{
  "n_layer": 14,
  "d_model": 256,
  "n_head": 4,
  "n_kv_head": 1,
  "head_dim": 64,
  "d_mlp": 1344,
  "vocab_size": 8192,
  "activation": "swiglu",
  "norm": "rmsnorm",
  "norm_place": "pre",
  "norm_eps": 1e-05,
  "positions": "rope",
  "rope_base": 10000.0,
  "rope_fraction": 1.0,
  "qk_norm": false,
  "attn_scale": 0.125,
  "bias": "qkv",
  "tie_embeddings": true,
  "parallel_block": false,
  "init": "uniform",
  "init_std_qkv": 0.0389,
  "init_std_o": 0.00736,
  "init_std_up": 0.0389,
  "init_std_down": 0.00321,
  "init_out_by_depth": true,
  "optimizer": "soap_variant",
  "lr": 0.00472,
  "beta1": 0.95,
  "beta2": 0.98,
  "weight_decay": 0.039,
  "lr_head": 0.00732,
  "grad_clip": 1.0,
  "warmup_steps": 200,
  "schedule": "wsd",
  "decay_fraction": 0.816,
  "decay_shape": "linear",
  "final_lr_fraction": 0.05,
  "batch_tokens": 65536,
  "seq_len": 256,
  "doc_mask": true,
  "train_tokens": 390800000,
  "steps": 5964,
  "dataset": "wikipedia_en"
}
Each number is 128 + 32 x the weight over its row's rms, rounded and kept within 0 to 255. Layers, rows and columns count from 0. Numbers have three digits each. The size before them is the row's rms in percent of the matrix's.

# layer 2 MLP gate, 1344x256, rms 0.189, rows 1108-1343, columns 96-127
091:100107082079151086101178137150111051073101166112134149159076166146142151115144131144138121120093
102:105088103136166121119144104161142162130098132107121121141116117127120148170107124126044121172086
106:146121116173126040162140122127157156157126154206073167091151127142138104163133122133166085132096
099:127097162173125142149145113100165132141129149168076117116086103119124156059118101128194072136101
111:088149149148131130110123072150163105065110059131139097069110152152080113168123136142175090127107
093:107142149156113135076164134127125119181150183104117133101129121136089117115171108152098115119069
104:116103102131063157065131114136147107127148139152105131085139108137080080093072117100086105167141
098:130072145125113062145079106146080137104111105116134137128172171082192161107132137111137093144187
097:119104115112099118165100134099139155134118078118164066157128096106101133147151123145055091121095
089:086085123108185098144114118110098138140099130082131136140163130167173164158145142136194172112145
098:115145177079132086103124150207117071149110191182132086117125149110122126119165139114116166118103
107:125091133096065149124155119127175071116168108123140076106138112155178136148144144151128105143133
116:171114119107134173132131126140141145169127112157159136069102089151166120147199115153127128153138
104:129130129168175115124135127102187157072118075126132051155105172104146181096151141105106069198117
098:095136098148091109147129132088115161156176091152115106056116094169137130176090180112107158165109
095:058133130097131175156130135106135079153163074169074145108113192131129205145115141209089141151166
094:076164131125087146130155134160124109096113096133165115093195094105098130110098093180109099131111
103:095126168116118146139168181139137039129140160166135166133152130190123199117203117135127084116119
100:134178181068160123078095149136150136160128159077063175154113143159149155163154082157181150146115
095:166112078138230136114118162125169150121186126103100180088174149141151118109092095110117169160135
089:108064048162126169181091173134113125135128092158122131070101102114127120117127120140104148072108
105:086131197131156146174160090207059094118099141121151159131129122130136192163119111175099129105160
099:173179109144108129143123067106136139170179107130114105106119129127080104123184144138129124149109
093:131146171061118137138096102145139132145126105141099143091148148119171089101123122102131083112149
096:162133129069174115098122132189130123097134137104073131104166130128136165143081210097162075118140
098:106107084150104181141112112126128134043133135124134120108160087108149159142078152229130108109143
098:147093116139138143172182058133134133171136114079144111083185131101098128155104126133107156087101
113:091156094069146169122132138161171103117083094126194209067152063150111149107142114112154086147099
105:073171114189145140147152132161128111126137145098133129094124149098102072122087142169121106182062
083:084096121109150113097117055176130123150126084177143118109134089135126071121098118156110160106191
108:150170122102156138177117127146107152113152136103063105167144168084092175125137121149101144186041
103:205076116112104206194105142177151105118147150132141168135129123118168135141173103076105111093112
095:148131163127089121143119100114107082139108107141128126177085172098138160109122118120132147124095
091:112127106090113126140082149124126103146074168072101139130102158097075083093130097184107137166078
102:133204111134108114176128138133141126158123160103118097102135162198124130043148079144119118106103
108:146078179093101121159103111110077138133127149127111120126167133071106130148118098155127120122162
100:142091170132179127088094100132127127133121130141167115143140177088154089197139088154115097103166
098:137128117148124183185112109168114111127144156158084147178135179174098157109120143123105151177123
095:089159138100161131112129127167132103114120100133138141106148126197113115127050110159122205035139
097:111127157161143135141127188079096162097115149182135179134156111133158091160147133116136157128140
094:168120143112130133102134107159148104065052092104126122133132101169157041063140126128134206167138
113:140187068099168133098136145177131100108083080151167146064187126129183153154141174116095180120108
100:119086068088097170093091189158122149174089090133132144183130123107121143164111099137155089077106
103:150124141119146113042157164103115114084165129120119197122113175157113165168120143117110118095078
103:161100070130097135143130148147086100139111102174117153102174098058139110116156123187129157158150
105:115106068161120091195086130099143151104109097154076138102074127110132135139084112166124122136182
109:096085127117107156098140143118117108121191128143084146102083124073076156144101116116136170144146
099:168126137130111144099066137163193110132158126177157168101146108121156117111127113160168128080127
095:123164108115154126072130129160140151105090145100145119130120144165072190122161131193142157112129
105:110134123152113125145134145116182106088140105112112151131078113090096142118124155124192157121123
086:081077123139183090151136129112132120098101132143062108112158118189111169098136136119067035126183
098:153103106087114188096109120142113127144121121059101118120144140107110146139062130164118103132215
112:138119126161102092108099073098109128129154078145112109125112136091147155119083110125160120167082
091:095073147153112118139132099134087137122128099156140164200174139047112092076117137115114155115137
106:107138161182117107182116111130103134143086165109148125092109102138092137128072126118076168121121
095:125066157127085058058149163097143115164158149098139116206146195114115155136168113128141160156079
084:127093095140124120157122166189061184153125139178153140071141139149071118118155126189160120135102
099:149165082121161123069131122122064092124192114152079116121156113156099101138132179092084138163074
105:163128127058154131110084186158130101111175148109143140102143112078114183076133093125145138148207
101:118118125106133156139139112191137121135077189089179124169079172151141167071106182128117082150103
088:133152161113112067067161114128161081135114139074103149149118144109066134205153090158072179170092
104:122113128138112115131079125156087114099080148126155100067140112160097116126119155070169130103102
103:120158136117095131126137155175065159152082168135143151114116131099203145114152098145158158189050
102:140186093104179147121135082179138119157104091182094115093147151110159118176135072145172150104146
093:154140080162165166144112122079082090095051117059144100122094107168161168124125116156138151106167
106:093111150123101136205163094127084105103152104178126128131162128122138133203097121168149179117113
098:124124098109151041044169086145117131143096145109107114155133186136138161139102096133124131156148
099:123160151094190112156151106136092092155169098108153182145145159230124170124109107112100140144105
096:100122125131095084138121098129116121163093125152152132171126096124203093095118130130157061139138
106:137095125095142140172177141078111139119138166121138161129123145095166066098166167183117186186175
142:108119183153080148102151139218085142142147129121113107099080123145138135150081115147105150121131
109:094093176137127179135168139191110164098109073096114170090146122101157103084106063158195167161074
096:104087134036128089166167121092137150182067092142070154133149119160155114152086205144144181121155
097:136104134106113089097097062128144096186103116121136093150219136087092080107155089093142105140151
099:094215135136179079101080097081139133093112092160121139163102152143083130139169132127138142181094
101:113056163131169167150055113157127221079138046071105177132114117164159135150133121158092135119161
100:151165159156139121179182091138094133123104152097189138129154090131158126130157111084155126156143
094:133050114073107111116135152172152143071143113163111099169130057079073147117111149128178140109096
105:111133148088152114095173133142129119090125151154086127117118076161086158108103143194094180106144
093:050164081122188123101162108142182134147179068196089100144151164145074090134096168120122088129154
105:228069072136148123129174157100099147137106133100161151112126081075147134115125140080123112158150
096:111137131083201176133169121151129082154150175101150101146149149083062109158074182122179150100175
110:159146143105134101166148107179195150128126183141110106097129106120075122155130140158151134128151
092:148110058099081149151150130095134170148156147116053137115116088136174113152125185177146124148118
086:069058083088113137106113112126158135167113110110062127186140181105133156142118148126175078106031
109:142114129115151153192193104137164163164107128091067143087117121094127107150125109125147160153155
103:141080125158113052153071171132125133127123066180150079108137127132059125247101178122131083131199
103:173111099086170100099075087118103113125151128119072133091129098112121164113120193082203035120122
105:131153085103140148146134164133139076150138210101109112085158114131084114097084122130139092104126
093:131082153105115096142080185150117103155139130104102150208097188126151094192086119108170101160150
097:091082166121150139147128053131167183084107084186052109133139156186132117153106123122181110084169
105:204121132116080131082154086138117165129126154158074121094084109160081150134155173100154166150137
109:083076093110138057121153082103105071083067012146072170122113160113110125123113127127126116105155
118:089138146170066123139132092173134147133070127104115149097127116144163173141179159112194074162114
110:144136089149185170144101117120151104132133179094208121122066169170132062131120070113120117163149
111:118100126152089161134158096190163086131085111149143122161083154102146103136112183192084103102102
105:173156191133105072099140116137136123146186104101155123048133206171120090094107119111154189103165
103:150158149126059064077133115119145150138138109154108203072111187189125099093134131115111157175156
104:162086161146118169145157088193187160123073126099069095133079131125129191114105168191183146149157
106:109135105134134055135110113103091132118174168170160148130185130104108071109102162160116148091149
098:142109181169145076139103203183087115147116152109161143094141170158112104096151101098176108109170
097:148104105163153061201101139139160092195127179146157085177146111160138196075136076128162146146112
106:167131136160080168119097142099161112104134109122131119139101180134174127137088105173106149103118
089:140146121083124113144129084090137148129061121118133108146158131122165131113138205138143159129134
108:091118132162213115100083143171103101124095090156118130137052124116142104115216120145157073091114
096:077104117096140148131176092124099134145198068128135130177153123067156154079163151149155093142136
096:089111179129112078127120099069173108106169081143139138123072177116087158142164146120052152106171
111:100162132137122135117137117149109139166150176165127184160078171123112098108138127097153094124118
108:161159119157134170107154114148112096205071181178156143156117103133110109099166147123161187170108
092:122142114113094130145119148183144141034125169137155104090131197089137197200118125119147086143183
109:141180094105124100148106112125140101116123098089106159090156109043131156100063149099109155113121
094:113173072099113156137154105079077162112070112088135168076158153103159100165175118134128150149140
096:131125156165175126190103087140108177145126081219150137152129140097105098172099131136155104121146
087:128092081112113080128131070117123155077094135149093119065143115159134106130126163129188146130093
109:158086099149107075148104139142147130113177136124111123108158145161112021160149126165130125076110
094:126085142085210147094174130091154128168107149117107093119150108152098086094192083155085108129135
103:090081176113122130206157126131128051180155026139119116116124101078144186147173140117174141105102
090:100093089099146155115117097165156140115146043112208162160182141116171095136090142121138087063109
090:133110151158164098133150079188077149127120096085129133159115093110085162139095138145118150123128
091:128132141134168127086181087146067108159075110153133154085140169102144160132172086169110113201100
100:108105170112174124123179087149150140189128137165090100177121166099112182168136109082176089102127
108:114155094148122146121146147082064125132130180084082118074093131084103153128210112130148128092105
085:116111067144157152089162100116115114142126155144089127090093144080142132177093131172064128171089
096:146120099155145125165176105101151119162143133122092115065075165144122079099146132158121137203144
098:100115159102137132187148172141106102098043174093123135130128140164066132144128157157147183084125
087:083153062148132119087176152049111099117100133064109116133098170135110197119098128136098122143102
100:156124098124174206120100082071169182065192142141096099161134103126119092145118100120131135101140
106:124126147117159153130125106125078160149157139118104091087128163131063166204159126078085110129160
094:146133117069169133130127100121090165120171161137124169127088183181185108122075200093138141126167
093:110119113105121180106113064115152103185128111180199076146215131132143171167064101118084194183108
115:130139151105180143191132071106124165139122132116204158123159152123194067140171117211156120154071
107:117111076132096158155136088167165121106125178103202119135102099141157161098085133098095107085182
104:099151109112070102136121131140150159127176132088147085183159156137085133169062151100131098114085
101:174157140145124079087179169126168141169170146110117131118072144114121174119102116135121115093106
098:145177100126125157124111150128131146093107125121103137140094079101072113140145126148160145089057
094:061124118162108131123138129127089101102099146157168155111172137140169130158144153146133196131107
097:079142118122146144112123106111128153130101182068110125081108090140123097138116125211014160133130
096:127121120069125104097140099148143174133119114120104135146167095128171122159145078148134061160071
105:100100118107124160121175145148114130174121134042182149200094150158137108079151111141113107107129
100:132104110089111140129170184110101114159133144092129092129134169142117101130120177166152165108206
102:115110124148150128069115166140097142108148157164115087142186141136099082139174191177177115134107
099:124161171086104123104161138119120132147099144098127123116103140184166127051112033136070126194164
113:173139119163134161126090183120164112155136115094118155100059150135126198160140144163109172123158
109:070111113140116196136103044183186147125104091131154141136147120088161109131082110151075120129108
106:189107128149191147143120150154173182179154137158125137118101068164139096121127157097093132164176
104:140107165175132097109128151130169095061135140094177151102150162082096174134166135149139078140136
093:155069094102150102084118115088121115116161121092049138099165138119093098105174100155105193087231
111:169118091122120110105096121144146132104164093099101114083103139212117121124104119129180161118130
099:156132112107126154155151158169107154177135141158139069131107127131161097172108072162147097100179
094:070123060073127163120100135169099113163123145129118156106160159136147152163152081104092143178166
107:102146098175081143150144119145091163131069114062079085106151124072101057134140187186137188168143
094:136150110149156124128165131106103099152109163130141078129152114171138182068121154153118089097116
108:166085161143139136110134133160119093118141150099170081061136140126077161089122156141122119124149
089:141117097090129093142096142163138148059178214106116123107083153186088136145134200116024145192098
102:093150150147118098157164083155108089168193115125173134132134112175132038106073169078190132158106
115:074162180115101102084143111090146114151149122098080120095141099132148126095144149102097115084135
100:144174151083118133106106163122102095160100154109184132119146172085211094137147171081140186173144
105:167125039172101129110191128121113152104149100155119129101098143164146191106141127164132164143143
092:121140117077092110118134121127163144185112179117137134119154177103084143109153155153134110137105
083:115088138168108153178043135124101107150165119187136086143159135146156096174145104128122142111128
114:134177094130110102130159133122092137144101169132138190109120086130182143128126096120169142161160
106:111164103140133100063177178176106104126131189135123131129131149127150079159124171144172125120161
106:105132121118088131153096141225124147140104094113109113153125082146094125163096102136157153144133
107:148087127082148156089133151096104084119192107092167158130107158083101096136093136076136158108099
111:161136134137113104136114108114078176059093105123131134150084099100084153164117177145194122179122
104:190078120113119072122124081079075150152125143068109153095159148135068114174145118146165120131141
110:118071123171146114110136149144137124179201104161169162166189176129139190078101182105151170144136
096:099139103050153114154120137126141137115125129108103096099114111138124142176152146108135182106120
110:102172151109213117144161157134090151129134102159084178114121198150121111121139100126092168137195
104:102167098107091087128128211126094115113129162168130061175122125097086105132143083080109087147129
102:151089097131096138092115173123112078051078166131097097107111117138130099181099147149130208125052
098:119057176214135059187119139065113120100128096131100100108119196158116145099129112117140124100185
118:136123103157128058134180067133125109149110142131192120130169165132126134151147079172139168126058
098:136100105163160108196144126149095110181147132100138119109107045138123159131125147085092166168123
097:084071152190116076145148111135167108159114135189192081103059145092094143053116132105138114087098
089:117075208096158135128146126084151122059104104064126140143166148206167117154122142129112104125149
099:096106119114142169174141123097084085159128096126100150152085133142032145087099116116140105167101
100:120132134128108143125097169156134115158190113117192093121101157125141150086144094134167077155119
097:063145139121093175075082114074100114143105116134142143056093101126140083132103177146102079118167
095:092211132114138138166128139152123133145119102117140144118079059112155110106175131172107071145108
094:136070136168113130088189136133091162080074122158167138139123142164130089059113177135161116134106
102:149122088115137142133161152135115135056195055115134143181086107161118160119161162097130124081116
105:158097152126122114104129099098103139179131158106102161090130147202111124032105140102147128168121
115:154104164118116071035072154125128121115079099080186129106115156119128073135170133145113136184138
090:212136110091182150098138140178115122083155151157153162121144168125119085136134104101149082108035
105:129065104119088137102116115099110171077124116148085146095146141152109117080162138086118093084116
107:049141156134161095108109105140090138136178109136090086125093149182110086151129082145079120176120
120:162170161107126146086139116156099088157119124093177102124109124176147107131116093125134082120106
103:089105110146134136147155121128124123097110117168151121169137172134095162162136107126176151110162
115:157157173103133093120140123116145105246081169101150148128185137150132143130173109127126099094199
101:063058190168156122110133109094104129080097136100097131115130136149213135134167106139161183146130
090:067095124177144149141092109117099136093152127141128140139152145134167179127185144141099120142103
108:124160128146195139126179132079143154107122075102168083109117139142152165121107131125069180151165
102:110128094112127103127112109127112125168127124138190127093107164134147171145103146147144162184170
102:185147103117150141136164166167109120159139188170129145148127135085111125146138133095113121127117
086:162186129097134104098153037112067111109142118175105101170085091096102109121148152169171137148164
088:090154158159146098190106043146101142128121083139105147148104126146139075141106193186139132171163
088:136094122148148147151117195097122165147116167156149113132112140129123072145094102149141154129120
115:118124164118135060173152132158117133074123122165143120144163136125072132190117117133147117172164
098:099201100151161084131113046171093135200090127168110173093070160125096094126127143095082107150154
097:141130130095153179119123146097088137161098181111134141120155116113111118138181067114144191176194
107:099127085113092175107072125132110159059150064100075081033161123148092111168109105138059100101119
094:164143147155174084170095106140162132119102101175122096098114072168137122161119144141105114136122
111:122131161123133189096121122186135106122093092123146137148120141137096145205129140177146146097122
092:095152084117112113064149120155140171130088110134104145131169115135147146134183079151141113161179
107:157119143163156089124151128114085148140105136084132098160125154122146070122129155060119179150132
105:148095102128062125106169125168138176107107118147148127120166166141119125141140101233140122086106
096:103171155075138125139187139118121128213149127164150125131162117134109088138120090058134069132177
097:153113149090149118152111093162175172096159161133111129092121157103102111163158096152132116102132
104:162129112114138140104105121093121131127197147114144140141186110158135109089180125066111136138112
110:037200182145147112122159110140164076107145105174092152167095143138141145086121133142152132117164
112:175175128096115162133130151161097169137088112118144150104107163110137086073087138188124143159156
096:068111082160160125098120158083025100156177030127081116110068104112117139118173099163100105066112
091:088093050075135116128135104106155115102082103115163165112125123205161126143131121146140126090104
116:162158145168136141180138098147116144171155097085182146165160074133122087127127117147084123150142
101:136174106163069125118211109076161100179106136081153119097136178154181179176139218099100111142103
108:096091144094072114139148113120130139167086140079116097110148096092139093141123067108129121139033
093:113111128138137134128074113173074154132130152124096107098116135146085116124204151106143071195061
115:109147148153084086228125131129122074184129107129098170143137150136084133180112117054119106157133
091:179137105115176147145204074054145167082117114131066092123081078155152156136077133138081106189121
108:089069101128150039119162166085074096162118118081161137101133191107123082138143171214092135175112
106:092132134099113141098119132097103128132137121085118160092196157097121092124061135149119104151068
107:109129099063171088053206096088155134147148147138138139180151123150168151119102088098145150068100
090:070118137082183103148140166140147130148090141157150151109150170083078127122082130107115151123092
091:165154182059119160183116078119116147142095150100161106054135173134095182114143122127132113150111
106:142158123154118168134133160127140106078088110110048081175145086149139138148142143118149189122113
101:167114142103154159134115166145166149164115117123168110149116136154110078104115074102120085124095
093:123104140174150086079139066080062155156121141079133131130188079089109159093131127091165144167121
094:120153107089102110125120084105117129116170097138133129087108124087168140143181085112150088168098
092:145105083169110165095104149092121139110150124096135149172171130098200110154102119130091114119106
109:134087149115094144119059137142039116120080102158131134058147107080113132125097162120162101166136
098:151138172167114110141132139188182130120112142181106139080122108135085135137181128130082126141096
106:105175078076141096165172090151126116089103068122155152135044084099107164153021137186166085188114
102:133063131121068164149123082153081108162123100153138094165188132119144118166133116145169169102140
087:147143103213104173106125122133128141100116169124186103099132115130235180137096117095124128158122
104:142102093157136148094135092143123101117148121156135139103108118174152150198097111150130102123106